Weights of a small GPT-style language model, trained from scratch on English Wikipedia: MLP 768 tanh GELU, 3.85M parameters.
Each number is 500 + 50 x the weight over its row's rms, rounded and kept within 0 to 999. Layers, rows and columns count from 0. Numbers have three digits each. The size before them is the row's rms in percent of the matrix's.

# layer 3 MLP up, 768x192, rms 0.346, rows 310-450, columns 0-47
110:534510468581433556475526560447481573386575502454533471532451456575427484467516554463523476501473482534447459373550503416408458526566508532492448
097:441546600514530460606465504455587509441491484561493531563486449447524458478510531590483488462552523474516469572551444519524555566508459478493450
102:492586495510427499537455342498441496474445496580483454548406486537499537490568580490504559586523508506586481422458535490462529477555469508453417
098:499594474416541479527476537507581571449578550487490491453424536398488513440512471510507428479418481541546601521543455519577437492484354548582514
098:457472512516465448523562581508516463552550493463460515516388470583514514501476553440486495538471538516508419525544506452523576508459543555490531
104:554535514536457492451457483394482518428487407513496475483456430423544525500483461418546492499564484571553470421568532534475431499596485467452466
097:502540558514494515427500540551461491522431416537458508523475542471562561500556476524451528557529458472513493526471415459549506594514476602460514
099:442530423515521530476535440441492415557607500484443474581383447451535436488483562468427502473519497617541503529550447553539541485471549487521574
115:514528592475534538539569534402498486504534529539525479594534566580384410523547468446474528453509581434460469494494552550465566489451423501487469
104:441519599562556516534547574487596530517427449471514467583467482479520504463440384495536487477583422471400492531472493538471433476481452429557538
095:570515419471386504513490495450529580423440616499450448511525479468498534476457556512551492532484523553452506446399477552497540403440461484476506
112:543622447405539514508524483470419462520618479439500511466647369631543440526480442498447497499451428489570523541480547417515540443638465469576537
109:479520425467448576418539427479573439566496439502442459521573537568519468537476443509539485433465463558509531515496410453532510434495574574489390
088:476554575512551499567452340564529487481534486439447573481469522468529543520478538436516496520587501464529505441586436521528514496636434543499503
092:473569402385520511533492512452495528449509437579428538498496511605565399490451531535508422468449513506539519493477476570495598478504533523544538
088:466503440486468460481519435516513492479517444533542447468508498528466490469472494499459450430484471475617579492439484554504446485484402547533526
098:554406549494510528389448386524520573525549503540475490540451485544481476536417535489500501608439512598427549444546485440474508508622465449493519
100:471541536486467592593464480575489615468533494561424485522520507588498587583447525544502438476480479548590487480490485496478532417588496453511466
102:441455454501482485561428495462465570540596483457563468413511499394574506530431510554505502538494440548439575538517524521488449505524440456538515
095:437510469518578461461453506317475485552541518456453567480473493419442513464517572453497513461440464542546563508601426520492492528512554541509526
093:530538509513481575507570529483483390492477464414521489524490507469510556559549508491476551480513387564524499527450562503450562459539458546441438
099:569579479445479506415464534557476434575600471523532520567453535410556493537483552500521433439527429557557569509490475512487551534431524508501559
103:459495520438528495436544502540499462521439402507468523476515453574517447487505430450472444511467449566521523528480487501541451581477454531489516
093:534450524493472443576486555437555424573548522561462460523526446358532458525637499502533558455471536472556462610500455544455466509421437516550439
089:516468482521434444483499568413441542470491554482561469494443496476483502533504442513495515513521518467506536463514504582537521408525522490536568
111:434546518412522538504476466516480473579539512562531561504519490591440502392465515575561572423558367520523435495440405406542482453556438475509432
099:406497577469441564529512523464641540532449532471521480519526453583510465590466494551526584451554449511435480519519521472490535484469485542436586
060:502459545477533419510494451528475450447537442445464515417467614454418493535520449468509502445496438507501393450470498529489480426445533396474489
098:423591442468492489526483558583494579576531509579456387500460402540456537526469453479515514581433500467507543500521483437520526578525436539517555
093:472532555508510457476574491498540463447542559447518431421455449395502610521513484484500488561566422540407484477511465549508502436547542534401536
101:509403503462569408511521433453456430509466528383447493537539443472562463563501551470457457571431579566551446523532534492520505475464541498508497
095:438536482383531533583601462486496495576513451479563406480539482491443433451459508529566581478463390522524504503527523453544506526517456524467501
098:492466546523448514508474534523554533510556547536588511459523445429466452488514554576564443488430500498447490522511351476596535589527477527546461
094:544453554460489481542569492488579590550590578520535496598549511414559492476456459532558443460502583474459492442499515437543504422570510533453500
098:457548453512528552592491569399549448575544391524390447514485484453480606511475473447456452498437578501526513533503533464413442531522562468505475
095:476484452421550514458520573474550572466503501525518504509529492450575507547445485493614524533535516480518505477603483585482542584462492467411471
115:558593502461495540530453508437432434573517477481509391574392518490483472542464488556522439430452530494515496399505528485502479510541487509530585
132:492484464513515504555527555428507515420486478480542406494549483578502411577541541510479461572523541441483492518479597496496537549509494538549590
107:559504454376457502423524550531531473468490504471403437486447484449604518513606443513510472501491518415498548458523544530443524473469435505460538
109:355537450480488508583527523471532492485414447525600465471430486469530506539441524566521560538505462491566456468541453484500452468550433566503565
095:436568491502563483425535500558476594627517506638527545517470562485550541565523450525477479528446574532494564518531454473525489442486555532531443
090:540568503461460456497589599453506532440569374464520475456599505528480519513501445480516549569404466559454500420496482497482441447568487518462507
098:551533530524472521481523463395476492431608458440495425485592481511591454468480408477469435588465425536499512452523473406419511566479476543505541
106:512498513495451540458523561456507543479443500457521521534461505492437551529465503506414468506474478501451549495569555469510548527580475481609591
108:456537584462504559425623456542492518571523516540427397420420478481525400542531512489442478366433500406596567575473572491457428515458452480507554
108:453497436562455566541496454547557475379551514510412566543510535436482457499504522659509434568500513447513466488539430505516551495476560502479400
095:541511475562518551618559473511512593516533542469468475511414522484552504482429517447470494493491513504537499490498474449465515480514497499494411
109:488498480591496518512486530549424473405554513509554570498480529497518475446475460528470523401490498468493517545540470435421532494523447519480480
102:515464428440420514575502461445548441489546516543522486452538511557470546464423474520563548470455532450522534441560563539517498406460361511516521
109:563552472581459501477501464480536415435460586491470508487454444428544425437526516498588484432476515504470511390522482489478510537612545524553503
101:465459522476526649509542533501455493420516501516446518438530465488492508457422458506479591473554459497584373470530513540535550514551434470503594
100:419467526470475499505464503481573514530519569505447488477505455471444528508414469453434447552553445451436489617423492441555567469573553562477503
105:447433507530540530485509460491561442478467487444445498457595515526463459545487524521464459556405501490476495402522455536499575534577462508542531
102:485417565435464488508560476508495560502545503468513445523523452452544569515556508400478448513505508551412607525506510558409559479414434470518536
105:536425526462477498578636487558531479533487503415451488456523531500514565536496478550537426444597521611600538500459542475580495475501428531513478
098:459531515448385518556561489500522448406568523517529537553457533479410517463546530525402431541437492455569485555505478472422443521488480462409486
100:609573562432520446516520583458544539536453505518423540478533481535530493484498487505504414565492550415506566522507457567470520540586480527480497
107:457505369446453532579491576491574438493497491581576597539577486488524467472477503519428523572455316506565438499497463500473538579571541555440482
096:447520523480490463544436543507461523481514586490438524528396435466462564562490505490531546474453499547424502420520522496587451538499533573477450
102:597516405525569540498566550414563488479473505442464551458516531484525530521579538527528474508514529526452468449558497441408429591588500535423491
095:483476556548523536523553545386557479431459501515568592580463506607500580529456502422489497580525562435546532488604452449501469552471486471513481
105:430517524520469512523561452513501493524509489568570477515562415657535580540526482525597484532528463446544456486483509536466581483543463567491578
108:471586474520499459415472482531525486512489474443464447537437472434549505551441522372501484589429512474534464449535530457498482477504518534486559
091:505499496464477518410494505511412508390498467475550466544522457547508350556459466527529496429515532523478439526537547544472482433447478524556556
096:545484525512417564523645506530492480523464477451514558522508480454489506555508424447423525525524560517506577497571461430419497534519464520544551
101:525538594575524555518535565464505595471586478436497467554381544471434497442373461468350458459541457518557486476453366518559509534445554555519487
098:461521518498588537491497521504456589494574561507474489516453522575413473500509564486477509558529398538439531402541578488540498478464451456602505
107:501566446507487599555499491517506505540598541572500488450384487494584427520528513470526508450494553413534565420462449428515509509470462513523500
097:530534434391475531528474587555548409517529557566511463586455417453514511533550409494538550521566441601472512508647523551473484449524506527518501
097:543524489455504509515509441503609502510465532493500502375537431602535526585463514589508579478422492501570527554493409496575500473422437481507523
106:484402500461520541457560503600509522394473512544557489608534456515447488474567580505527490482471430455538571445510465488540494452539501530372436
091:447505516529470537519599515504489543542500510545524585433559534529449579452505489649526429512474452491487502529469581494485566589514487473617527
129:509522547517521510514500506544486528548595537403541569594532577448433561495465516553433456442480557498484548500516491561543514479486400557493492
088:504431522576468533562483532443527523512466580464483559547522537500481480498452422489668477446528597532543601577409517462440448539481481507450559
091:533476501529554583430547386513475497536498534531538515499548536582542479501494537493483475449464537520540379475532569499523498463539557484391485
103:472475577434451552446572559501465555561536486557491563465467391473515563452520465492473533493555473481579458524566490429476595568597348505585461
095:464587433499460487448494524484502478506441453435531588493508484561461434623523539462500515545613433544545639470443487559418600507473502523458471
104:460589602505508467559486540528459514474504456500542590580415492516544398463535458571593491470416562476492436540545603500512494558528417512475517
092:557487385467472458481509528471553542483612501499459578561550503493564581548422575505534503536530465523461487464478493590530487442483468533515506
093:458489502557399502509426498488584581463484487442474515487496579445568519546464464462480460506437457560545482510475509495468472369477433590579535
097:454510526511563444607551494534492418434577445481586513511521533478422509490472538503495449431461527477450465534539546565531493435562412499450507
096:536526441553540502543486500508590552472458611524472487482591589492524486436453512469420484621471525490495526482415460526550449496464411488550527
082:507571371563450483421481443518501507471545493485531639487573503552478561472526501571453559576520478519462554523434534500518449547518426527459446
104:449597522475452479539440514529512468450497413488465508418560504517403544420495557470559444459442431492488445514459542476498541484474518535570523
091:489519502485532507517490541524579438582528448461414482523502539438562513460562442482494505468521494592424521458516430557514541369474521508478485
102:510503499428415563384477504441463447327451504583565524463424533574534500533456490471377496474564480482503478485460533511487438566434467531513472
083:612530494534488499409544494404444567637458406492449446462590422504518550456442585435491481500510507515551497516484556516515480495525359467524492
097:460437482444518504534481542431537540545468521526469486558483460458425513531442642598442506417475446447561519530573555507426495478456536477529490
105:446486509499530469461586456527513508462522381517478494520588501516512560566462553524526479548407549511586532487512451547580492605460516506481520
092:449473486501480536500504437470518513452530398381476453542483443466477544499566509458469531529511413465437504436495487515482501348529438510441482
098:499496523617541494548458486521487480411545577436487498494547454498519548419508477479531500481559441443534466535470433456496576558489553559488610
104:444478557521554466485514581489542536501578541541543515489435505549445445512428425483512504511496522469468470482441564530512481470527426559420502
089:449495479484484507523477523513539468396556496457536473463582546585423449494636542476538650466472484520502542527584444430537440479501501612436467
107:462538482536572456543577511513523540576572535551524537571483557578529537543504493428437623631486511480503497473560480515481493521491477531496523
106:559457525586556469463545553574583430481464494483486558562511461463527544471488467469535461541463555495595523542621395559557532423520498570526455
104:458642487471612428490464394490570545436560597496476523531523428398481502471440417542535548493467529503520496396442462496557497534600617507540442
092:494478533543464560450434530532527505436575602479484470514453574468435552501542483437392619523559450494483461578483481561577542490486470475453420
108:482501536534500525503541524491523540530504515469548443470590475472514434441478596563512526515462472435506467429501461522413522578479522560518501
104:454498451609536505508445485521586497502520386460476478581479441492573605424473542461427513537515403449567601412541642514552532458587477589509541
100:461532434486525418553486493510605442467562519550546505484498461495495538519604485636432492476497440547533477463507485490535480514556543472519495
091:454540408518543510513540504471557498643374536411551531555432519561385554469485459431520536547489498581562588484486584482362535581554468498515558
110:573465525482610616479502506472533519437509543577551456481523439496440535481420490464461511387530502437513477455524458415552518468481498668425529
089:486530463526471519399418458510480549539564477534585470499526541471461494498505528543525491437491477492533487497463531495546489444489414562590453
106:495528592475449555543489530375493527523542563460515458478520512512560496587427409517594496450545497551496378440405507503537453571505525537482581
111:477502489461511478483506583622516592466530524507543497562470490475468463618409480510533450508498479504536572531429432466548491475494444559380521
094:533532358596591469567499539413437489649582462459477506415552487538535537503460559467528402474502447489480506629533502518556474499483458469388496
098:538499516550562583462522540511518468512473495487430543458499512487487522500411516487512556488460455528555558346570494616552473516529492540546556
100:546530493478557557523509488571575558505558532477374491461618459606530466465487519463490517455532491497491463436485513466485506511648409554516512
101:532578509472506477573526514530448543523512458427482414529480405498556442433614526458502493523481520404513590432506526392552466478453442572519485
088:497499467576427484410508480517552507577535490572433450484486467539505521538429475518541425521421468568491451541549397524623491459507310548447600
090:646484484514392375471498596414546370489578492561509495524554516500597431525398452506497521441522539487403569580540497490502501471477486447512430
103:478551528467540440578442431380559562406488541565501464525445501518482453544498524592452550447362480459517430449544533459554494540534475468503481
095:462400486629429476496538588513497489468472532515468463621642557465543522455475554529434461452529478514512481495532381493559521465552455435526523
103:517544494523536536504487568565568534464493473512463444563571468515552543517479467524492441493466492454502461492477558480469476423425477475436549
097:579547527524450517479491544517454563481609505498522484455400443476492487510517524471510443479537556482436503526474571442484523558549500481545525
083:483491443384487561454535501512581472526544508448552563529479470489536467577548473558395397518485466460419427487508504521523499381488428625530447
105:518478591432527447552541502502535465503547499486553516563433551474524407516456479553373573537426455584584534454570513500455557511422508641455533
101:546556464448488512553432496510504441509530613510528501439519396518411372470521493491563525436554450610560546510322441489530439499411512506418433
104:455489453490461464447457554531524433541603474513517519488538486502545466504431594497464449461498505596416596482506555522476519485412487499443431
112:438541465431512530542453508497533563527531485548486471541485545462464415538417464528449537461477466514484577467508428567564437596518489497496473
095:529526458506540511544543529546532560502521410578442535483505577475555538525478464558547455515481484485533536435507571504451544469520457534508492
093:526439543514446495445471618516483466584511523539535478544533513458604458461445442467471344628653553512524429400589599510478553515510539512453451
100:441476521510440420516614474410589553493495526447492605479556454591526466550496537591616553560506577512456428470376472517445450484560484541577534
103:496540534522452504503559477414492443529500385511586532549430455488543523537529510563556523478379523476467493532413492501479451527540519505377564
091:583533434459564494433491519597488449523513558568537430460469436521494386518524584480483463611572416461502500490574601508433464532511446579431489
087:482530500504549421456498592411573527573607538502470578448451527634515491596540549476538523585436528560485495475451599553544567449610491607495469
097:394521485517617470587514485524485589411521457491519437385534437526522540577525482480471522562422532456524503505597393526429455556514481520469499
097:508491494643484528516523516515479470523483522551502438525468559468520481365588488433525559511525479442509501449482460409555513455477418458487583
117:555597513546363451472540538568497550544496495495432479437586552463551468635480446507501494535520532468526391442447516581531527452518493504462489
106:536570542493560403541544465444477540564487482544578485489557472515463614574467464409546510489529466507533462424476482465411481576555463404471495
090:540577437487459361540592470546504465534539569634518571499569475529523526542558385478469569433440476507413490618498499513383481531482423470473495
114:501561527562383431484451536495538490530422460448415546580551430575553510460424495485437432476511524540470555531469535449512477457532428532459560
097:403554427455489441523569555501609528438605446434463498434582475547541486542546438530495475609466562459495425518455526447618462535468418439503473
088:492470500515526538514563596475445478551468465555501545555500468539429400590457454471520479533543542515517482457588470570492485527537432634519502
094:431537511494473451531474482571466512556486505490540608501369542433597496484463483545463489526505465510543473588566536536485538545616445478562519
104:501446416529552372539431463436551523479552493529584448550514490518495585444425545451507480474465450438464543538510557586454477443525499423541489
100:568519503469493489597532477512433516472461548542507500555471487598451563477544586596512469466481482535601568561470611535552562459387488548520455
102:530397498628509597493516529495606484502472575410502453506560472454473485523536503483466597469485501518502579458458426564571475457531535476434430
088:347524488590483508538524395512568422581558581535510506599504524458524489470533544503502453469489462470449445531554540498481556486576487551486544
096:497481473401471532569517538465539438514480394513572508476573525512445509543499584506491600525494435456509524528525446472550637459547467452474567
101:527531522505484494491564370444450472552493477467468499540552549511506606546529586554515517467495470463430566488547466555531596502468466539425561
# layer 3 MLP down (transposed), 768x192, rms 0.336, rows 310-450, columns 0-47
103:516485520628393543508465475468446517551501487469491500556498450551600491516530523495475408459539495385533519468566470495473534434498481497528445
101:512371485460486501460433508485515511580460594572444477459458465527559458532491514491572546442631518484515470479467522433496539569468427545521532
099:472481542488519473490521476598566487598463428517458481400487461488472458516516479414544481522529577500623436476472500497512570455543598485526451
102:489471511489421415542494463519568590476538451481511497526530542509436506335510466498491500557486539383452519513585552589402551560514563490533498
092:566435473539445507485552436572509496581504437423542405448534494571512520431516441480392516510484499456491491516515484525499532524454544518507466
102:502507500453535434540486474547468520381480499466536510542527525561524496462536462557493526409491551491486558485439507453538539347435502471495442
091:485449529498474461484467503456532556513515529529517413456453452558512560508509612509586550514469472557536447477431402471577551524341419498553476
100:496532553542557512506444478531457501537502458542559539520582504466518548507471547483439496511392541420463508489564463578532510477473498412419460
116:497532511518443518450521555519471535478444540397504526476487545566580479553485579586518434545515455470509498481574558546448550488415555386500524
107:500400614588451437493511549533577516424567543532527454448480450463595490400613400449438495596527581526479512532578452371473504615518595474484474
088:486554501537515501481436448485519538441493454455537465560510544583404481472464558535562575479516477459517485552591449461513482452538461524476463
114:520529560445497506526553456459625490534543496515462419390507483502500453489422447480457557541451462525531582575574511509405562511473516544416513
094:562420523411576557470567490487479467450513528458581501485626559578521525476507504433498542422516529520511414526508532512548539470519430556503456
094:542495474414441520478477567585537513429485543510495469558441448633477441507449494590490478477492542411452526509547472501543543544419539519497551
097:571431588454511534485412466608470474476472544469535428483493474529504544490542612455545466446485476563518470460479475589540503545496538459443452
097:497427610491570504516577446492490516621478492573419508526488515471512557520495372566472504624576467503589448486508435554505590559454507489529452
106:468465464472429509584509594522461551463475614608464528532477414491501468485547467546426510473477491486540419641513485536544513549525588446419423
095:571475521513502523479436510554478525481467606536542488462530632580482520524484483507562462416489549503489515512490533512520501423473518388473486
090:473446456474458485550597459474508561438461480518506496519553476486420555452526477475501542409421535409424426492567513420473547465466532551488533
111:485486516465541470517479499463438448506532501492483494536580511513543563681460413442511461481523441554592530457481473506475422555446511485516569
092:550583461583469477527505516538410475471491504518569416541508509583509456553515520503499531468503516483583540436478484538543450444506529414449492
102:501455549469457473543548523447477531507415508574392501575485436447493479436577433377492446519511460375486513552447495546528447467527545495522506
109:466479474511530517487539494455532475584520467523552529502500399478503467530399507571498393559498486442569549507459517471509465588411483492546450
087:439466490486541445472450506487416499545490418479458399473456511645484520591417464451524518461579462552527508569445560451500472530465532521542505
084:470513453463597501454400531544531523562470452481438515501391476493493487450550530493535477451445547614467592625522549471492546599495492555434398
100:555447580548503471490475450459454470463435428539598516492474518538419460450553477395523502543473478490508462441561564551587453513481523484559588
093:522486427443494519439482374606556561482557505454489482548490449532509518473541416492451460462583510460413459525560492465432518491466579486530550
060:443515507468458532467537536430578454555516544464532514446552580425485506465498515392517446490479517477400546523532484491502470464480515578637491
093:498568581490474496626606497587448521467503431453592514533491523506450477437580514551519485457493520532523471539515509537570509532470533502548521
097:511552440488404419491405478561492555462439622484488561486531449462538523523573507494531506472554428514549533517450469426460567437480577479455468
101:480517523518515571541490551499497494578529585512555465486459499588497545507480518541499424459545474567512546480454475485455452480405446482432553
093:489457488503413458445440517518474540433511526540472541529504604454397502414502508454541556476638564535564541481467525474500576569464519507407531
094:504466509602507519420533472471569483493477526440430523516520483550467454496474535570511493555474550552527446506446567592531469569376541541570577
100:533454495484553508399494431603447452487467584501383470557454557498380525528526490510464482485488528571489553503463511603558419496544634511473484
091:468561561508506489506508413406507478490555548514587495528476484517552442602462497514532521556518581404466456540502528506544527480516483557577545
098:561438467484442501435459437548506526413492448533567450509511461466423551490532505539421447549476519376428469483506508507476417481516409427458518
109:503415461471466508485546577528500471434552535538431439417577483456603544549493558601504532547506475512514518505416421471468447507461467566441486
129:460463542551478449520478501547448541515575520561567489465471488491530546526551551540486506479511459530504476485462547512514484540525518412541469
100:556516571568500494573523473534453509458545390498576507474518593541494509368486465453546589439447459540503481495457560410565456509475477438570487
101:549524412537452504519408528556444465523362493527534469434482459527549494573506460547566448518559478421504416472496480613564532474396434461607507
091:548458497496504574500446423505535438489473441431537495524537476517436433549523555531584471458576521507502459525577584409402513575490506537526448
092:406436518485523503545480493552518491431424416492486524373518545478554487456556461519462464477591493565442453532495463503456516507496553535504535
094:506380469475526484343417584524478512511510505509554524490441532502450530465567462623423374470447489560495551461476535602549513570545530517494482
098:539574448436509470505530515585544464449461521594605494485564493492540448502572502517462557431505496433409508472457420493518480396451564597559476
106:468507439495470575562465529488460529525525457416448498498462470532586517481557606542496506501515474536492494422483495600498529499442544488489615
108:441617409471493441410469517543430536515523446515446491498499528577451501545514583431473555558438442484492513440560459433503509516481496417495507
096:524523520460506584441496527468468355558501514534462508476513460580551569485536496389493490520482508479517498406518455485423436511453472462460538
106:445580528548466570545501473517516442553586559501504497498502633596507597498484490609491500463563508552449554549436510453543457560596491452502520
100:551508515561424519449493502477456538519522456447542426546496454455409489443467471562510422494472466453490533478576492501489533504559515509424513
113:487561510441490375436568541530413465425473549464483512401502526527569487534579436483436419532412524385581458509392564485502539518486441544485402
103:469550417536497558496603527396509498542506522480554462513486473485450553487481487532555518437486501505519463488490525410512558509422454521409492
090:493495551514544505516464450518400456532576550574444496541493482531446474397452410447444516544576476412486515553462434497505485514596526594535493
106:544451598564442479469499451579520482464591451423549476526510445478490588444412577515517477478461520378545529526471574453587545478540502534445463
099:477384515527545525538502530434495387544445481513617498550464451453566468508475446494577469546474509541422455538463562558531471549477576539516452
102:501502564520479474474521498405544489439551546558417508532494537489454496464574400451462487523382442464473565492483555501542464463509519429508521
095:568498463510558497460483484474514370593520476442575477436483428488532475521463419541533410556404539554501495473421580536594463500405584506415553
093:478453475413520525514575500538472601471514622509413525487517484442474457512463518403492569523441565559479473447509550536588455499482575444487505
104:499549551494482438501462502490508548508526440476611509528474488525442488411506547450429644489443536522494501498495576567532549567475496492542466
105:540459579488601477481427544528518542483417524598500496498457534499394512509562636479531532419406527558502420488520486469530449499511484438395460
106:488423498464554459441499598514588507524448435503506544538523529544476508457513480524566354530591494567527480553493546556458478490516475642493479
089:540523508427551579494477533525495492474490552513537498442533486528490498436490561537511500467572439456471505565463522486458485502508487433516545
100:466413519480559446465446512448499476613456542510507468386492523428429481516496453650558431535517531514442561509509438564499452456504539530527502
104:583454529525529532430523537435363504486491479520525435523467515504535495499571567550549498595471511475464498432514536445412468466442523448416479
089:509529537491539484539468463410508472495463526449543576456494479369429446356486499513529591464496583494461539507553387487582522515430479542523410
098:427458521430541495561436430579570526530439525531565416549478532478431440570437486558490474601434477442437515502513468507430564537572407460514461
105:604511462501449490422512570506473414522519536602469516510472546539482495574545446438472508520381437492427636502507486513409403494425421464438521
108:450477509518494561515527476486508504546517462466486496474557466447505479491456528519538421509640519503498480419499503489516538508481519561478501
105:451476530455495441555464513517485525514466488509532492509545485482555549433631509413396441450448525490553480528524455578471482472598441454468501
098:530491531470493511547516500537443416445514508473539453497533495444563572519527505557522431478536457566415552596456509546476473441466503453531439
092:553515438446543466553467454494419459489426526468484431470537522527521466478486395478426544561462487460520478453491485493588590461462513507535448
103:507380568526599554455426469558510463454478478445481425435494477629530440444459520523530542484496563502491454464496619460445420474470448421636511
099:505406490533501444540445497422499462463502514453560579470464528613428496457464430555435503462500544503506526511406617466514457497439478530520518
120:516594423488543567464546532463506478420489570442472539541531437451430436553405462511454515557487552482446497522574454499483490588530465503494479
099:550449527536415573515509530469494505519494488484440510565448546543507460421592452440524503475508495358525468529545461490496532565540468430587522
093:571523567366549488489481548484516542497515522340489575474392497542476506485527547550461497522592487473411450552508603510385461466559520458528534
104:613462525496578461442564549510511540507502571493465522464508570454482464518530458399542467494566663505506507600547512400585550506459455481623457
096:455507434455519518518578514517413494548614399601549473559603499510545459470526444569525589504503435567407504390479527412517461467489490504540535
112:513504497501472592505550459487559498526563471502480511434438518450501504641513492564514492531546456531483576548462461533583443438557516551529541
098:487522511522481605516481525518580409537581502485561544458518537519468557444549489572474519535459423607399543498519554572499558540480484447549491
089:510457499354547462555384525616580449554438553396550497449555498605499523439496453634469571453534480472433440494462449552512519462463563475478388
089:443554475544456549439477512567517500469456499512428603496481540558552561562505522474613557448505492518466437421518475602553469499549511566506587
097:541505486535476660386575526460481488474570489481483519427467513549502526528390451411548512487525451481549519576521539567484490576553507442477525
091:418397431511572481549472491589496566509590455495461565447512545486600543456532510597517457505514469535541452592570496465492550424585577553435343
102:550487627536468471529459467475443420524492580551481512470524478508497573518469519511469478543480503568446470443579572612455533459469532495503479
082:441478486438474528540390389463490479504497487511526433471542501394439446416450632508487467525450567538361508494502472471462535537453520459532394
102:414475516581557484519532468490390505598579523466378585543478557477477556460468486477547438472509452494606484466524531496587583426524473512554436
086:513463492450530459465500457529479478438475503526530470504469529492571496494616516516539444461539493500467454370421533464549487418490525466447502
092:407490498400538503515516559585510516557506540441471456460513584489427497463497463492547508453560426524445526551470442510553496544519446546523506
097:492434412506447526446496576507531452587386450478575593421449554513530500457557531521517458451501503464441592540513501441502576397442578416604532
099:498460465548494521528554511451482501516466538535478553424525562425483440496515592532491543450469485572526508539598507506555497540509456386538426
102:520612503513516483504488542477503505464540555463628505383495460509515487475537468485476495469623628401462527428408633523518467430432500580432358
106:586558444520627577417483480599542427447479522458392511433599509542576470476517416514446504514505533472554500462448572476497497482529551452494450
086:570523446501512527441545517483450471456545468488401499541556464548476513526443508531548522499609476519464556535497576404488477438484533462578555
106:433436461459554514476452410568440465470475531491565547469555509539485497438434484556564481500515600517473421473564430545542574487462517527481398
118:510467555402445554560543441494529492542521457545514512533536508515532491499574450418598491481608482536431509469537487478498490505466492557453497
106:532422501457466539537513478546424464597508538514477529573630483539545512493494507541635485438506493463497470480441492459513443537513479477550588
089:453593444450417508585434436515488447574413441518548426444459435421546450484479490517515459530489507454549586509527491466440508490494528565505497
110:388419483469528537524537443439502545611590461490504567447515431503555499526520495550514498478500525472533507550534488544469485474449549566456508
098:513448595496473563513368474437460437521483437495538470505493489584572526393462566504542481563545404464450565474466525492502468456490575508494496
101:456504512487496476522463492520540496513465527454467458525454541413463584550455544529552532528416440459514486477571532655554518519486534503433497
096:463439479517516487561507481542572561490491539559546464391536550444480536489559470516500627524506488466495439562449527480605486547504449490477434
115:488514414574524475478505433484547509531564512449450529455493461538536390513564471516596399492514502558528480457542479553437464438517538455429492
108:500549502480454468469441524564466492497504489526487460514584412390518502521501561505493542563494404533559480511469482554492450484491412518500484
098:388482406440578580506438516537561489460405477517514405511579492434528482467442585344495440505486558505462545527562467482423496509561491519532542
108:510485514463466495508524513445465508569490535507497516466516541493478515487504505477570504498605517569589508476392462457529488526408429529532595
090:569467489497452386423493561530420560530533492537642517429418487538565449458491544455527466494425513539469475507490549452493403546457418527551495
100:494558460438518460615500552515554509459535491475462450565543501501489480543508417469527457591438433501419455586451459559461493541505477508477449
111:545484488530384492453517397487506485444443482591415488486549529496524513490497457573501489483600529512569472470573476593457538553497592473468580
102:474474427481493584494510472438462567477454537542546408481439567441477495594564489494535531469468507475415537433473568405489490504496467527491561
087:449429577431566497477492457557409477571517552494456428482545432504465540473552456548534535570571496528546441598488492502478415543514515538484535
087:378476535544610561471472374478589495535493523466492478518444497506451536448508403520455424510505429478571571558498443589533540519475471495543482
104:483592503497537486546466561551506426474553447442536534505486445466434420460517515469596478498497415561467550483446495553495415536504544431508500
107:528435572485545570486520441454450433528478442425456424445461434456500532494498638448527578538556521503461456510541407511547478473432465534473562
098:532442546492484495579482631521504468413458493451504394523495563526544516442613537464491475505473537479467541465574400461526514433487566487529411
094:497407478497545533541539455423508488499513493585506538583497480484510595509569515422459531417510531509565462483484512504550561431452432481481491
085:503500420543547578489371484505469455612471457557483468446479554449581459440456490528529594610575520585488512414461477422510493504506544464471411
112:515497492508468439480546633477510559507598532495458474469581507477477474525518532579423466576530433535558542484502428449477528512488484519512413
108:498507560533471569475489517522480489497509528528593457460449590442567495607490622486515545459477474509494429509468414555473425556431581511511552
108:456455526584565539501567473544507576558432605461500544503535483581568489479521506530557626513479482421470496418400435510506501515483462511534463
108:565541434486534516476455441506454507575471467517599458485477553542538525471482601521523439454554509549482440470511497531472528460476492501557566
096:521494464448465536487470498462532496565404525534481548567447400516415466449484480454437462547583466551600517556490539578454540468495566571526478
106:560442390467531427464481500444574517573520426471519538482497563533418465514593479472426507480494478466486515412488528426495559493535452548487529
100:471519487533524392520459496465491561544445420415522452535508472538502524518463560494436498424481475490488505394540497533469400549484540537594522
096:556427541415549503535452522448533455545456478517563523516444517513404590538479432499519462612636426536462517534471506514498491488534541469520423
093:575538529488465525583525528408554560533525521549544510537386546483535463508530512582513451442452522569477419464459521547615560503499486571532558
088:444524481506534615467462453500430500455493562567491431449544442546571510464462520553447567469501518458548495450466485504544527488519500485480391
111:481431567570567517563568421580487534537452420526622453471412475550544506495489526504484490490509516362553465480490564500507372571551538563463555
100:479511493607501438576509497411495515466495526424512430533569513447421515465466632568517493452558450559469514485424483424585521426479518512540520
100:502502531497551564500496477419441417550467545473514516416371468497545526526526484460593552461529543640499524523518505434410457520400483497496524
100:475524517440404470491445533576557466411521607480528565491372653527501539546528501569568502410456558396470585477507471512493487513500502521374498
098:479460453357526502506521427590444555522506456469501473570475553518491473444436510520502482433518431445448472501493499465361537521460425502504479
119:466480522528569598485581536427525573535595537534499430508335575411506507501486527562529657460475518628511571528535498538472591485499499427545470
099:538484448508488493559536445493410470520462475459426542489481440442411545492515582539563566499537443547569536494487529486546456544527510521485473
094:440446509517493404536541487521502554327506514469467491473529500496599558457528505473492442448446390466447489529486490494461546449500600541496518
096:557472525480500550483510473511473437456492497528477413530540611513469443472598506451437492499534507446466469506551448456456420420467528572490486
105:507507559485510570496388535515534591548567494495470491489514544531524622460474526572534354476472570512437464459522506560519545524474462499485545
111:379527436454564523450419471483432467631501409538482563515446501528535501588443510461465399477496451515453405424478504511542504484520528468546529
106:534564491469506470614445516470494528486520528450544470479480538481571484548493472528568469597516478466394483613479488527524571483488516519526574
085:517560469507510544520468502509544476449444387497516506460551452437501489453483555523536563538528560517464485582538564518460441489532516478432479
096:542375498534539473550542508586463560529531421437465544564441458604504448528509562521501488557535602503613439426446494501514496544522563486545504
095:538485530555459462578554447504517424510560562492491587494492505437515506552660588460476469502419534446535498515504585450465429415473402506565460